Each number is 500 + 40 x the weight over its row's rms, rounded and kept within 0 to 999. Layers, rows and columns count from 0. Numbers have three digits each. The size before them is the row's rms in percent of the matrix's.

# layer 5 MLP up, 512x128, rms 0.151, rows 304-358, columns 0-127
101:528453539541460549499508564588512464574454506452530476469497489500539523566537528507532502502492487519501406534495406556482503513519436505505488523442446541446419450498558469502525533472523534556508423444588528438430491429497432485439454460533519505501504467513491467473553440534476502561529480482495558523520536505501518485506501439475424486470520488524559475430512437514483483570486
104:545465543570539512457539456431461543489468520505438477507524496536466542530473532507478481562414518515538513534516458538455563496568548497543549511459488534506541466520485557416528421484499451530470498392466524447548535503521478500488494499552427528479510483460443543491547513497481463476459546418567505463407527508457529514432485430473478568522509549520448502559528506510453480459473
100:497455576535461445585516572523531431527503494507500491472516520528417460516557543462481569495473498567507562472430537485474485509553486481478510476487406500509497454451456557488559479483481529450459457434463535519489555505463413546489516451544511550468458477479508458498468483516450479431507573510563477536493561508445566458496486459484523565510533516499560521436477444499562470519446
098:550490506541581503494522517527506510535501455473563535447494497520473508550507478487494549450384495514514440454520493487433514492510514481521571568409456586483442489474424458503550491547418541546493502527505413479511541551484539519605521484437472522500512504487494469481463512527425495412484506454547462486512502485561489512494511578535519460439569424486484465475504482535477481496542
115:517503464492508491423501504523460572439477479451529557490526537556510541521562462488479514456456522585479490574524516476471456416536464506520484575450538541471572537495452490410533536448541518527487524438524456545390457547476521498497502487440475510520519526498428586494514506553519519490432545489467520539559459488488480532419486508468518436484505490473525489533460574564483536466536
102:471499569572534539516492508502413436555495483568447422521580518541479522495488511438496522548482436535470410445527478487459469462506502503536516467472476513554553449513474545487534506507511466519535495539470469472497427512486513463473474531545543506447559477424483529595475464451421503489389503479435522519512495519508571524508460524523455467491495486527474542507444432491504556547573
083:475478484421526561437435478453489523441525483491519481505494458465493510450468517494540486429548523479513452507404474561497490552415412536518535508501499417430460462474525520518555547477498596507474474515547459520527534500397483504431533563555553510518498481493519497539504476455481449520493626434505540479486499460484511493459519448505520490482486499497555478489560423532533474513535
108:566493559522533517410605496487509483474519488563495566465572475465502522525450447497481521492479482503475400435516555499546488521502541464503493449474511489488576497432549562533475515546491470486462549504493449537425440488533513498528498467541525475547444520537466426594566482503581507543552515457459537495518506458553440510425528514494500500516508540463551498513534544491471414474500
123:476457503549529532587508496589529419540511409494518514526487450529476456498494449516486548515480522398468482502527497534475493460510435484583502479531537486529514593490474448556548438507474462498485467506537416485528505528529427578519523498507541478494453529509474483449505491502540498423492579480487495460524465500494490467450466469574467514575443498485516488495482374447510515511442
113:494561537548432498566456578473546431486534517489573528554496476478426471582454496475532520464475511472581441482576529461490437524465559454521512462517479488506499470493538500521448497500446463484491560529510517522527442484439413546516450530424530484504456479469481590553521560482534549504554488510452547514472562539526532440496438529507470518524519453487526488477494460517539479475416
103:525464494474497494551511550464432544489471408447561496539491519490450566500450485424473470513464522474572452530500509581532416463472480472504516512474546455500519430519548443498422454534464491534514531545505512532543493477461550494529517535508532520485574537534422515522469431511490487501527529528528561439513503512410435540457456561447443411540525552554484499442537496500498535479513
088:490512518522505532432518460506421536496478540487472465484510573510476513488427549511548485506463477402531470490464407512495444443543408508594437463422516460538469563459457500490521552597590490465490525442487425523505528491446531500464527476575473486523458449495491425535524531512529543477474529521466489462554501443468492537491450502471523536470487507458531566451509514496478526503474
101:448459452412456472465550487517435526556451523482533527546540562508497516478503550459522476537458493475454520508496541417559519482545533490528526475523560508522536469508530487486546511471474489467508491495409483457503451487489456456527583471453479467508495481482396467522539550519485506525564529483534487426445519506508457457421457478497524453517488514570453425420511604475428473555516
097:470430487461570508487557514444518478493434591442428519439542527468461544483500497504493527499545579487520512486494497475470497538542500502479543465506517497481465498444496422510496446548483545540477461458540545426506523499521579542472530519407480562521534518520470516517520573457434500558508488474403491517544518462487507530414500512479438450540487487544513503470434493503620454537490
097:455538446507569502512530491465511512516469568467632602549443501491508523523512443490530482491436496560469456521433478495548535468465508474486498469492490495467518502483521529564526477470497482515466538510473562430450555553450431419539492453474484519567512504544468486525493485496460482627512479487551458500503555446505487505551477447588402503496504465480483555454527502514513510542494
101:511463538421500527535507452509446462456560502505490532516505514529495496479535515520487532529406563529497517537490559609493491541470516550501473503504495476527428489498444467484585467460545438452540572519487563440527493603462451477477549477566411584498445529490449462466490508548511480505566490588535516532484480492515500479497494515466503525498460475512461531520436462486467413428510
095:485538486462520516515531455517482472527493578530530450470607525511432548523446537460507529541473541433477481449553490530583454531606544491473502451489509560438436579459459525519482521490517519436544522461525520422540549508550459498486488460514484546452476554560502500485463550473551562512529467506498572555471522485412529488501492514473455480508493577474518522470449469506450461503447
099:478466492523512539563530506444548515488426453480514466518455533514590523484468435525533520523476551536554490565518539524460540550445505474405546562496431534487428540566438574495558482416474445502474536517510554511483460524518523512498547530500515476419522485489421543520487567522529531477492443561479455552562549451516512469496501540495459510492559501582495550504523463486540485457528
084:572476543506418447485528526503481521518509476483389434505549518450468491500530478538513476489512570511511524480491411466477475473504498497483434536437472485515461430563460576460467497568501524441528500503545508520521450518442502456492478469493547502528507531488484463487487523546449470451528477523491524467506519535518447521422570484507433415551479472525542376425575502501450506481563
094:509548552472536453480533561485414589469453480486502534553544481447495561454485488438604530468456503553425562531487453533522503461478547473543450527507519532534428530474508527507498573546472474570445523518598532495538495503511540523482479524501472498476460479440476512543514505507562529573488516591472514521554473489516469545434479463537545474535462494491574484495542458481542555531469
100:533504518513515502537461496546563453530538547504484471488495504519473454481457488521508526513470471463426435448456482492493434507525384486487481461490459497479465452447492414429489549465494566460475584487492476537438486507448509522489485540449414548467489496522499564541580446515501515478552453475469556533554503400431449451526451507547493538489492509506516512534513503504447605527559
084:505599477541474516495507404572482599514546449509467507544501460491561535462477558434553523507516493541453488455473443506481521492511500474478465547547486531532460496496520510479534513497485518474529507468491536501624520520459471550521497472436540470425465544486523471395441536542486536523482542562504443418474473464514475483413457473474443524537498438482509489502532476431554534472511
105:448502495583544484450463489486576504496532471485508451520499530532452455426458583416497469461487483495500504464509511513502453544509496526480522532499555442441403494505509527478529411397467489476539515508528504575496497432417572497528475382489523477504520441564485458534524524531532498447485451446527492492500486425562559485501487534476528482541542496445482510474495478518521540519572
095:548503450542485464510475493538481516535478461494557548503486508449493447448562525571472500547518466508492485450520504532491407549462532539512466474466483508433510451540519462518531551409541491483531511482434515562469401548464514519444516451565521513446482502498477457451458508497584528489493483530508470447530533530438473545479503395507483440480451551470470537606501474502454429453549
114:551516520496559456436486478495526475445563574451517545449502482499539538474503541552528483549509423517583491507470515516485542495542519466468600498526497521533474470496560489483478489458566473546574516536460546513456552501471492424488522505443497460415449468410502450612501516509518450500538429498429484521453506499491448503553473481515523471535533513502426517564506537482537481449438
102:502540526441482535503556470452551460478566540478487541547553513458462527443488505443478496512518540525470569473500476485473495429548507456571533547484487495490513516506519545502393492495461448554501491490472564501521496514419519503505589483479421407548503525422510482568531547480582492526474476521511423442560512573486535539542497520527534446464538558457547523517491495527496422527540
108:421431509470544468540445446457478548489533490512496557448540516537538464515450535492479571560569615497447502433556495482543495503503551500421472472494476468539582426460450484562468484462504532463466452527513512559532517483474568488522504589474460549448482447507535482524432545496436586491494512529472460543497509482480463469503486521486462460539496502490525428463478544514544531480493
104:536465483470477522541428483456511495489459546480402516505508463495487476450501481516499497548487568587568426477587411568557521474514479540522547488496455472428478503539484493472494453487462496535504494508509507496482466503443500542465487417449535494555561510488559486515431560504476462581458454482502475517536575490594455538495435453493439558493485484466512455525492444569526524523468
092:495445531412511492440485525458509542471462507435488530548458434461430480454468448622503464658535556468485502472544466464525495563521506530456499505508464455465529559518503551512565497560534476555458504488480548444524516474501590496468515518547427526507538523534479542513578480488450509469503459553503527489504534465465492461520490497500494436544548490501478489491547491528494510545556
107:501462493462535519490494509534458526456621452515502531503492445358454540452414449595573538487506577500516456503493472467594563482418486455546544534479521473496496482521529452478444556536554430489511488420518511484504497543441526521463550492502508488531491497517494455465459503501443546478487485456496525450511505509517470539465527489472544554513463567495530546500497572497486489480474
101:436424478500420480472548522508454546536498555477535449489454488518511440481514506506519567523567474576496489480522519422508559481510501479571572495503559464507554459500511479459505544481533499440462490493437515428577474537573528605520520537521523507519462460466517500555468561423469480460467434540502516442511444439506524490498448553507426511589491469515461447517526518520498477487482
100:546457506502477530449499534538545498452526527417452586443562542448460499545563473474525468462572504504526536460463548457540525478498578504506468456486525478492483498537530524521553476503508482483521492548502508498411495507529531510427467530478541476550442459460516464558502448549507466548513473546473564552533413526454493534394466479455500522529476458439484468492458492542516413466411
092:463501485469516515487471513410548498540507435542496503457483477456495515584472514538476504526567468517475477487538487490472447462457507524584561480503511604476578468504469494507451498444414561460454463474498447362502474538490504494523582560479491497488452507530455490527500486544447520506577487501501545545498573468522504545429514488534528558463452560461535530498524491478544443548476
105:533472545533467573503499508496528431580561514550520384451539576470464546449459448572433448491489509511510472428512462493444485496477441482520506571540426495451429467517408504476517453534420532445553476482509541519470541521539512443470496498516556506509521509516475528508457545551540524489537514550502534533472501461485511485514511480518543445509478484457501489420571553463488468499447
085:435504486476502413508497492490513513443543470431470502493511503482476515324456530558530532415494543530497515486518473441525486443470468490536534464552465504479454498482499492508440521510495454431547492555504490487552448486439508464479511522523501541498596518537479548489507516515559505474560464501571519540427555500551496544559471507474483568474481495493529547540401478563509538534465
103:483454510515519512470510565443466539436467537501528515477507414510468454454447488518493556548488496513490552404528542543519506539503462474519492526548440445533462496473523486485510490464622501540423507526527475528524438542487526468556486609543518477478455573476533455513527518473503506471478529534477501533481507539539438598526485505541436565537492539503508549563484469470412494493414
097:471498442447454577519478490508460519516440496488471486552531633441540571499499462452473492485465468544559556540452538500464452553528544532502476517493466549549413482518465543494596524501503527509459533522462550506552440561470413476558451539463492464514546440514480494498493438539504462545558501554497521439490453450516538471410532506508533482492481497477526484454451510531498504551490
108:463476543473452533458520464509566472461593530464482554468526479510484430530587481495463456477558512461483513547475516503561504499552541533517531553500517473477513463491537516573485464503557526466576469525534490476457550500410542465462554506539496518544485512465509504478513480564429455509525367559426515541440507509516510567496450482521536491526475494433485561439443474554434518511493
099:464493501508486522587562483497551406502485505510434500574511527471465540495550459544499427533509527487515453491509486544506502438515482519529429522480457420527467535547601482468464485482509515454511471560472512552493487478457485523412510542449507509427561538508525522567507525485479578451528486481472473503484533550490560498403514513550512541425509566509482556464612510503446503491469
145:499438538516482532474580524531448561535470440513467509455588499485486512533445505508505533441438537519470425459613471482500530543614530511450544464510519486540554446494510449461522522547493512537448522568501465489457401446492502464523487453527507480508518508488486436544552498559473578522524500560448417513488507471523426501453453517540474511534469518482526518476497492448556472511475
103:501473434395437516473516482513429537478543547533533524472490411493466490523519471478482487490483469439442472476503555465522506536465523445439453482497448438475456493483546469493415527511528556555566478498520535516548470523507417464531473511470451473502545470455435498478530565532473459492519516570505523576499568431517517536537469480480458528521432445469489529434482522551547541502592
104:507415516498446600505567480580488554534509453478491535428508467492541469501485462430484512450450528562548468520526509442556541477498521461492438453464535539538507511469563567461461515561494559491475442489560504505445458521462463520522499524515538475496447496492438501507499607434527607484506456552505470497434503481445467510494450454502438496579443470492510523510521531487518498519465
091:502509439461459508561482494557558478444502532520516547498556456537475469548432492542549462524531521445459537558502482518468502498531482468445526475533456503487525432523532495515480491524552568531479470530518473465482530562472439475497444599485582488533464578514515512530468533540495404520482465529529491510489436514483449498467446439496565501481444460407466579515430564543569514499460
083:521535451569530540452511553462493513529567460598550477542464483426523434422567515498529467494509542513462442467533546503478540539525502499447536400435474516496508512515436503506511464479453518500541470540498499545493544541561478442512503501519509486534520528490485521413482553513474489476532358526476441427498553504449448494475556458497482538485482494442467520512444548475456463484539
095:489460513485534522456413446532469559487496486488589528538514433549558584501519485465456468531532437513425494573519550464539444504499537522542526495514498526515485507465543466472520599498558459539518511468539478444518519462540470528429496442458511538502542448493500478516526518464519509478547512499527582494577483518498480583585512498568478493476458535490474550542525395475439544518538
104:503412512472509508459462453562487532479595472424561512422484492515490517495503474530491550479535530509499503513397431532473468506480581514476475501459514614473466518470541487471487511526550493461479490503457376515487477475373531470532551413513485484480465482527468484517523569540494476487536567464567492533521474451474517545548527458494549516472471523499505472525525519440491492471446
103:529527566558491487459565558484502457464476475438531536453473461498473581450473471520491529444553479438461488516547563508471555470546508508462485475422493532503497490491534475445542491562556423576455475523458532556434480499563554494448512453527565533506461544499501450474503451543497449477543453470563464508505466495544489507558510499524542393531495437476449539571497530501524459510554
095:457475447570547515479476509512467447503493528540451414515531491479458566529528503566545477588467457563552479476508454482477464601477434527567504481511458413553449494442505477515487519500500551500511567569496498548497512520548539487440480473498440427488480500463523442498529584519482526474513494497570407549506518536526540485510421510523555502554493533499476446568502447481477493525489
093:500512513441413575457542502415501437519539534444489515515530468443445523538445490471477506493468504499502526546516470473544545533497539567486573498507452471450571581501522483449484437478515507468484443546518455446588542486493572526438543485484473499446463565452442482553502480477472528459541441453487507500480542549503537480519474536458475549494507519514498425558444577530531434488460
098:515479402485476578438473477527448506557510496448447438505477509457555502542471476484469502476457498534441434509564432482558579493555515466435527463551526529594556498510480449452526513462500533472483487574504512520545514490432414490510494455532481516428501560437521501484445498532494539543455429512503454549489567476567458489449504550534500477502537535449481568496499497464499542510529
111:499520518450465542518438464493450487494543491474503507474482558449470568492480483494623513575495485559502426519471529475510508564467599533401572430493523521484441459529519494517451531502589494523454450518487457455473557517492556565565496498490536564506530522520522542519499484505512498489500484502508524568557559463496507459499391500556499478519451498555554550457509539531484503462454
071:443504613428397435511502525514485474475539543474493490513491549544493473427480570533563528529476512569449535462522559428419496463452549430471452532452485551474513497495438559523528503451508517520434499554452531480481508522533543538529491522491477500471533532553518594574493514492468518516486506556503514542551492529450469472501553470431469433449507527479449532533507494483487482525448
112:495496519503456463477513501571513472502519458421547470509550447501454550569434496431569514501493536523525529505521491533509509525501502520450534456569467553554525487476490593499512542566486491474444513554470517493474522453510527588518548481495419500550535495495594520539572464484564485594522524533469506470526595523481497509524558465486523471463456574455556539548495416521501534498452
105:508481438529437524467465587404469555496473556514603516441507530470503542516530474508495449511500512544458472511556510496506455464481536421498539481513551484512522518439474476529484537581439528501436468498459546453497501571450521518530558519552443552481456465548552468501502495532451513550414514442556511446468488446524464489538542487547477557503498484497506574512569478546509429478456
088:556486521616490439497536513544523476518517521488539499469507501483585526538445540517459511485520555483485493489583494498481504562455495508533532528482463420511479513454504546490489519556577446431495495498513534427558458601493442509438493472540468525484469423490541502545522390425443524535527552514484479483474480492478536525434452574507566499526487466448433532495521562487509480493520
# layer 5 MLP down (transposed), 512x128, rms 0.14, rows 304-357, columns 0-127
098:452499394455564461456491455520449513423510513487461539494451509485488536511569538549410528481570566461542557462497527491519481486482483490569559537545511510471507505518501488580496495482489518420477509490522505554475485492510489513484540498491573518508472593487479415518534460509470530504440477530570437512439538457524541526453386573467479425507507476490574503521454497490513456487520
113:505472509519461478528486488587485561411519502531554537473492547456527550486380449477569499498527509522485520465504582505541482581472483510471459568523535523485487614483500472521482494505524523494579521459468457421520545518457516556546465562517503426457556596498532541498501513528520491474550512539443524506493529497509516508518497501496492446434541479494479508530535457583528466414546
099:529554488527519536488507526477469550522447484482538473473483587501520484504549529469421522521535462477455492483501453466476390471457564540436477533494450565508511534473499457553494465455514531530517465559509566554464429481450540472450558473521501458567501478618498522480513487471513565518515461470560489525550498548541431509523474559549467551522505476483512529513470584561530592478471
103:509482519570522475489506430485382464416458514463519500464471502518503470553522506526523440494505491531553547521563429466451441496419542544507475542477504526443483530465493507532557518493467464508509513483502495555505618471536504438487488555516511488571431508509487484506568458507522492567433432545464497466542424513573501556536547528454504481504529545449478466551527499574512468496553
105:444453561520554521555582533473504531480532456516523506495491481433531521510491450530491532523529525506471468554412517490446439519470498554535457472464527527469576461494520547448567508458581456523566466493563513539471476535516489500557520509489452493550470447451511543542478522540487502528500501452532559487521559464451563531554582492544490559492585465543522571505554534416488432478509
098:554475492507470455521567417473444581572502478512559561550426439432544570508484470538559471475514486518492542538518500517560507466393536505481496501509492451488433517474529447424489498489520471412535522561507441444496517559506537486509534501483503508492543536443523552568515489466490445502537463457513475503530440553464498427452433498432478451551524465447502472508525502487503531470504
085:525466529530504501535538514516525443565455455511443513538467557518494501596528518500483456485485389568556507485573536516479526501535592584479433522520526524510530537514516394471519530480531447555508525504527523428478498469603518568514521499494501495494493574532490490553482448534526516469515492517534506506474437546503430536531495554569478493581453494485515535543447535563534538504503
093:525515560451511516496483472569461461506445545464471558525580561467502416516479517523412464485487480513505518460511506585532596484556566473468491504469515514462512374470479493482432484550494475463486485504524517422470423486487501504542472506494451511465499481535548498506480509537550470490454483493559469500430445535535442569424501493504530487472512501493504557448449528473555599546495
113:455480483593579508514541465459515483492467512478460511498498483534501458484478451499549366497542468496511445512475489465502440528527501454461522559565500473508588506517482555435513550523508563481506497470562528444530522529493544464486604501521508540493505496574478484427461492508539505458475445463538513463487533567545522479457539507520474523498485532475523499451436429431569435565431
106:495443515451526489433458501559457547475507520570551515497588539480465459444492504475531494506505522529536510432436470572495511540524486531451468474463499539470501458504462535443443492516603469508544448469484518520483454451426534479509520501502499519577422546477564602484495468554490504478489519493575473536425555476514518466493501576491574536465487492519479472469556572577484489447490
100:485482534418563526425454498518504538540445561559515514507489490522509531492522561519508483461533507556496443586521485442466544520481440463479489528542468500546512450462465499519433502493522531530485542484533485479455447482532486480535523601454558449497513544534485511504480497457540482497426413545481476471484466536518487435477477413483518573535578501515439562480504485432506602549564
087:493493490492482418470525549461552500555505484476597471473463541551618484519564544513513492514501487548465501482567462510491531497441558465517535442503448547393476451457475514505545515519461463456554489519517492408530519503494511526543487567524493538467542528493424521481490443394512469486590456467483485575521580508500526519506583477517464467468515490508493467560478522456509517496485
096:518538566496519496539496499479520517535453548517486501423484589437482507546445432476441470447539473522539457523504440571472499489504510450477510506472569484537515462516453540529501503464470511483550461481412486492476612545517534506423487547515549567487509513482468416507493423515572526493458431419520473546503529527481533505544538525529512578475419483559536520444526455482485505504450
101:447545518496483478443445568549507502444551499474429555449435498400485446503466502452529506493519515510547529511483496557469501530440457534493486413532505560444454516499531487472545514502498531534474536492494431499519487470548495540535493483525582450525478551477547519488547509501516449530520500526431513445507466473461541577578505450469513528629502549481432483427456523469575504480515
102:557514522493566558542537441451563577542506516513503476476505535510550504548530509508569464488497564491483486521538538495473551501532484471492438508544530424532521522464640478548517494552394535377474444512468518514447527529519505544486510478550509491486553557494512521559498509510487438470544464482468520413451495504543472478495534472512478555513601486502488506504500512524443491558545
096:542508590498534472520577502531533541529472465495554460458463561497587494520532543511468506459523436504491434453560510462511422569556485457491478486510489447542414521469550484556496527473548540510517515496477516532547448503498429464443506484530468451470488486422553489523525511421495490429526543536564466565498504534493546451503509418547488505450506496424529483499553455512529528561562
094:504514626469481516548455541522516573443446471519470522542431560500525496469526485412435530447499478532499429521514527460448465489527505513521439530500546560461582500541467477482539423519453499435515507560496507450481450513466447473442515487482527507476490474436547560522506420478595533555515528484472436502485471489497499459500515493519506547450503456592459505467540481540506547517544
103:498533525564431428483492500520503470546549448486425451505508523505459429555452526465490557417433519482524534531528544524537505509513512509564433467478578452508480485557509470474480519586505543464525564422492537500493545528462489484540527546478514511437507556532559513482516463494495487530469487561474513587558445425509500503495477483539518541552500556514514389524475491484542586543472
090:429556463524485498489450485496481479466544525391634485498424475504511541453424572426600532489507460541460499456488526479490464496453438514546524458543484475515491579525494483564528525518491530561428526474472533521538537508523507509497504562507507504457537480525508492474512461457505547533485554482495512504508600489537526514473399466493506600479543431513511525546506491477514507492484
099:489391554546442525510474438481539469470573482497525516499561452535402535527520500495466502514500462518541541492504452496493414497503507489494525489505481516466557536514571492508502454496454511439507476485471443478518486471458536580503440528546516465593459407510488548484424515467496498523485485483488539494479480504630491465600459502467520510504504513593433512469532514491419522471494
100:459465518480488513481546505532445462559540565506480464483485504481476468504480533513462522471440540439586521520476554454501574537493474512489525559507508511449583493593483482608546522466480502502452486459478489570475451544486460464513497448440515486518523525434476524416517527471425472485511509529536440482524464511468480558490459480575487481441527494497427455583492553513574577451458
095:516455527520502527469468573485459471508509459536562510529540463481449556444507516516526454534535476523511473491582529461485509553516440377447480466499482479558522555554575519442512520491523460500452558452563397480475493497506518517400543490492495528540515521468491544579509432456494490526442423491446575549533528502505489540501505495447502456495583506504485561522486486420489470498478
102:523546551481532545494566561524457568527413520464442445501459515553500526560518478483478500536517479474529450500454428474486489431495484462524500425470565457580562514488447475518445523541469502524543579448484472497418499547493519490519478542452520472519566505496524515434530565541537526502552547516470501420466412568491509478547516543537505532493541477572469421484519502458480515534531
090:461568548489403531468477506472475480541476537493478495466518543497453518556473518513563548523525486500485536471426478457562481540539536519468554540434515402482419505504432480444476383503461567495444544539527531453510586513479441448522536500500531466529473534457501531539429469382485501459440489476468520495497499541498474483459434511502462544542489541483486544517534528493518485538494
096:514548533524481527479511498508479574459546516483449529481510457526473476515542511488553504483461464482537435506517442549485470502484482505491412496489576535493522519496533407518575573471556502495550462516482542581423538474466523462500489501484471502521571468487471496511476559528467429422399559537505438561490532432485479501498517458512574503546521490575422546540520544430514546559513
100:482474420496439444507458521494523506495430589511567524551461541522463507490538533567504491467517503574526526538522532492519392422527481455559516518540490541426498571459545415464497509496492542405529456566505482458499511520518482528539469485507471537476520497497496533510472535496504523504558475528450497480534467387478462504452572538503452564507458526475457477397527498506487542523472
104:523468479482429470497537474523515504531490497450437479500471519450593534481510435410505546502540472514462556512518515486509517516484455524481515506558463494507512553478481469546492538380483525511504531390499432540546466536471498486541518480486499487508553492432484492539510467571417415434581567478456500501480438476534519511543501552521504506558529513422541503583566525558516520523467
109:485486524467498476547495507506518479494560489519553447452463433517436474477493481468560522509570491507467537482494418499559522541538452534515509603525434544497534503572457548510509514470508511527438567479437452415507546467522586544445440524509561532527483522446476477481495532454487509409546452459460536533562500499573510462464472498515516454503490479588456483477514474596506462512466
092:462481520548538519544555540533559460509517493530502504521517511437538482550476521485526516468424430429498530485427489459543545514501457538528507516526541511533508529504488536439494489512532460443465572450512456511445461518510408544520424516452388494537492498475545562511495536526430494450414540529449486477515496478456531558467492513506434540403512525420505462558489518421527470532479
107:508560483477527467546451531475548448471467504454436580461452473485455545523506483473426595541504548534510499496530519418549511515540474470484490485491468461499558526532488530469524434471533536496475566460468446514558562436507414506533568453477466502500503497527506552539577539517434440450468501536456496439542519537532493536545496557501469440519491547529490501491479510578524455415437
098:545564410473556453497541502437524499469430521527458466476478534474566487508534487490465500439547471491426564500473540495461518459558487505582519494503473519514440489522482424477431508513497501540514476517451443501485470510461493471556525536444445436484483460582462429577500504525528512461515510537552545540478551603468521531492523548429497496469409480470491550477565475488517485546556
105:511515485497426435405539481533470456502485524514487441581499566474450454492536448421438442485426468457511552508546538499483497533542487483495470511518546516528468474501515554498493448533481412435530493531509532524499468591483513537413449475496512461559505505519487490447497532480462447506494520488452445383491472426514523453512539496509551464454506533536561547500490466448586494483518
093:553489444452483544514544477497502519541615527506451533469476519503428441458483553426443491522563517476548506531462542513506466546503483498477458510458446419530474467506445566462517496512572505454521519500470451580518474461526436458526529490503448483521501539518464535511478417488428466571460531522609506529527493453433444505569446519493523455538522474463462491457465456478547492524501
094:492547524476521503534526524504469444499510531510538570520507488489508512465438561535493543504481414442486541552482513563482505538476559523526484503503551555438480477484486471528455528456498518456565428487507512541531495419528445524595499461515575507456482559529559405494532462522507469496491514534558448444569502458511586482534573505459535549455488501496606549483455469443480456462539
082:503512441500502457511563504452496501454444521485500432489486527465532510497485508491488484508511493508474413484584535422567486462545497447531507525465524518521555469500515500462527537491500490511435554481503484500492575557515483464483478587461455493447427539547448489455581483557528514420508556416493500476451441455485482470490463477481380579547502513578527434493540452494560532528475
104:488475476496471510445569432471537508498553543460522539432505530505475499570417514506465458496397512431521431600472491509449484463473529570437427539463558535473585571450506508516459430454488539468584474477502486506504492504434462472480549467477504499497526530520530524524496494532542539508477520555482437508534509534544589518529499458472476504513473493465450498469482533533452489505591
097:494543537484534436438429464502506493587530535504481507453498461499478444589445514528535499518514469451463476448518488459527525524503504465470440573503456402512543527485473482517518480519518563490462446497552527395489524507502549492502572443506485485468455528464496557479513562456479517427477457487489507497494469589477525559500528579451532473538453442502412524549542459487589525469503
104:495528420508510480478459453474454456480401452511508457549454543440473506498492543549494576540452423535481506506529557447567502455525480413501444474461471483513551503537503500559485550528420495525433548483476544446596461505471481529488485443492464458403466496519560524441491534433578552491536547487487506511520516519477528475502556534509459502459490517531538474544513451507484544489565
097:516507539553483491543541439517468554421580419494493505424450546589506436472521528524522526461508443517514508498490456487471528512519495523534520426499472486526465559540532527543537454466529495445473498449581499450466492487549486513515466471441525512519444464496522448445526513575509436462502585523487496501478438562489557523579571482501469470476507595441529502545522480447501438529459
162:507462548521528507461591499518450562511510532496489546502568534518521462538468490529484542505460519463496466497541464515452483500607535531450461438445577483573557390508516417479478520500526485492547508518528495471423429456489555492500485434541544482484516522516461444518532496539523510477509488559534406478502488465465395560544487527577489463537433510489517522510487494545481549518450
117:519549493474514489599510484484499468553501497533494551432552534489545514466531541534527503455591522501532495430530507559538506565514532509507478499543454498496470493351488470441543481564566508524535509558537494504507489517501498499525473512507515538462567536474452489480462484537444436502480439513487512559567511480589504446452485587475514531574473585539404512495537508457498495481499
109:539424455472533485506564474492557513505526517580501476531545495571418525559431515556496519520499485528488466508533551458511500494555508521475447503620500583510546474463500522572523523492496518510461496535538478394477543411519518530497514460492496451537523476564513545451615536502545481459505537487500443489459513537514468562531430528460495482524442537505527481510474544415497499526467
089:528474476518460527476495511519489461560555541564457462588548498545491493462440525476489529490470533506522448493506500480535546542517475483537476447544445508426439591480479522523458529578515479528453548425525517586457597495506459474477461554528504492512503516473490566451525437448537556467531510457473442418495571469483523506548543506469464477533582521524560461518514462525538434520455
091:501554514485501486512438457500534501502528494495485496486616487442547507496601453476498490482493461473525545516540481532501484464481498498545568483542506418519514530501442520530471545482538538469484476499532485544509584464524428640493472522554476495544524544497597536533426471484469490496538449451469541444418574446460506488573567473492448510487490471538540467517534500513484560465488
092:525606447534497502580455505500489540557509460393478470421494535456546580496496505443488527424493469524512525446556471453492473531468444557478513501461495481552558487505519520508397436445489538503465445487496519478467502501431536534478532506467501512574455494462516478519468506500463469509466432417433550519502471467479510400498447435532518553519472508478529494474471542505514542460525
095:533546451462469462405503565530477501485606510532474519518489506424536517495518583424488500523486574545539531443509531452540464521441488481504523487487477462477446468523512519485505451525544472507491541507572467405452575505513452538478506475559508451456445500523528558467556487494524419550509521515457528525457468520610469473515498511537474515534559483484448454503517558434530496564475
102:501485467479562487472519469485499530516511553494564540559519531486451485511603480509481444508512516396614505464525489484466479513464541476541510459502506443496460470509473569523521577464500528581533558463480518560438552486553516504454509426463549490428534508541526488479504471486544510556473489538489508453482516508463498503421492446496518361496484489493530445503435484567523436464486
106:432493502471539478528504541502479481518447492509544428457535490470441584463565429473567450511553533494478518475500510489482449473458501484457545501529493527523444529428486522488461509580579472448502608485489546557543468465496570532481563542527470454519433544482449566532482460497546507573515493471495503532482518482548516442529531478576450553495490547458490424563511426507521510497460
095:517509485470490488481442489459530510614553471447451534465511544471546482447497480509452442502484462536543518497453499584517506488539460554612486445416541470393549550500509541517495477437484455499482510529512497506504452437525544439514461514470540447526483519559571518468507515524454472499512480502468435549498480546522536555506501491516550537556551479528561516451536525542472578575466
096:522488556483544458558556487539505458499527520490524531531539557518456479448504527559521555530414449414474505509488513530426553485506435497440518515489463445484465415457515478505500490497450488536487467457560534442495518530533534569474468522521574499486484516532459521364487434465415443484553514456511521474534457525474448528568507500477514516455440531496440537447509482450442537495510
109:480605501486527459418515546482505444529515574476501499437431520533518457466462488482497494527507541451508510491575485519449510443537541507479465502503491448479482471520525393573442486524488411488509474542475539504531508540527458488560417531527514503514512492456460444489461471402551501563460432459543497588472506419495494514516549515570504475498507468451556467518520510478467414491497
069:510487516513548513516510528455477445530452497522465559489534454426532481460499480499444451553390452471507499482528457516546432519471441513480530488483456469519472477512544456564603496515420576398477530489518476511526529475484516547473569491499461499560499499472469492493448499434519548493600521494502419483506482509448563596508515515444505542497438574507502448500511520454534526473458
115:485473508530550576504489586463477538478421543432528532504417533496514570423468472569475512535522443506583530460492492513527484546478499400474510499440454553478554447512510464503515483463453545538506523541554475578449504557417530488502523499524512518523505502510463527507439504449564476465542501477448526516481482490426485472447575517482501499500474553572507490548498587528563530522497
109:536488526502482494548499500493439567479615461466599500440461457533489501483525545475537500496549475463484510475536540510479512495498463466485500490502506458550433556558524452548553527603575501451458498505540461566415504478541400454536537565524495513487490543493550490485512474505435543469478509510421524464473564523477511490611484489433502493536524501502454468477475438492466477541470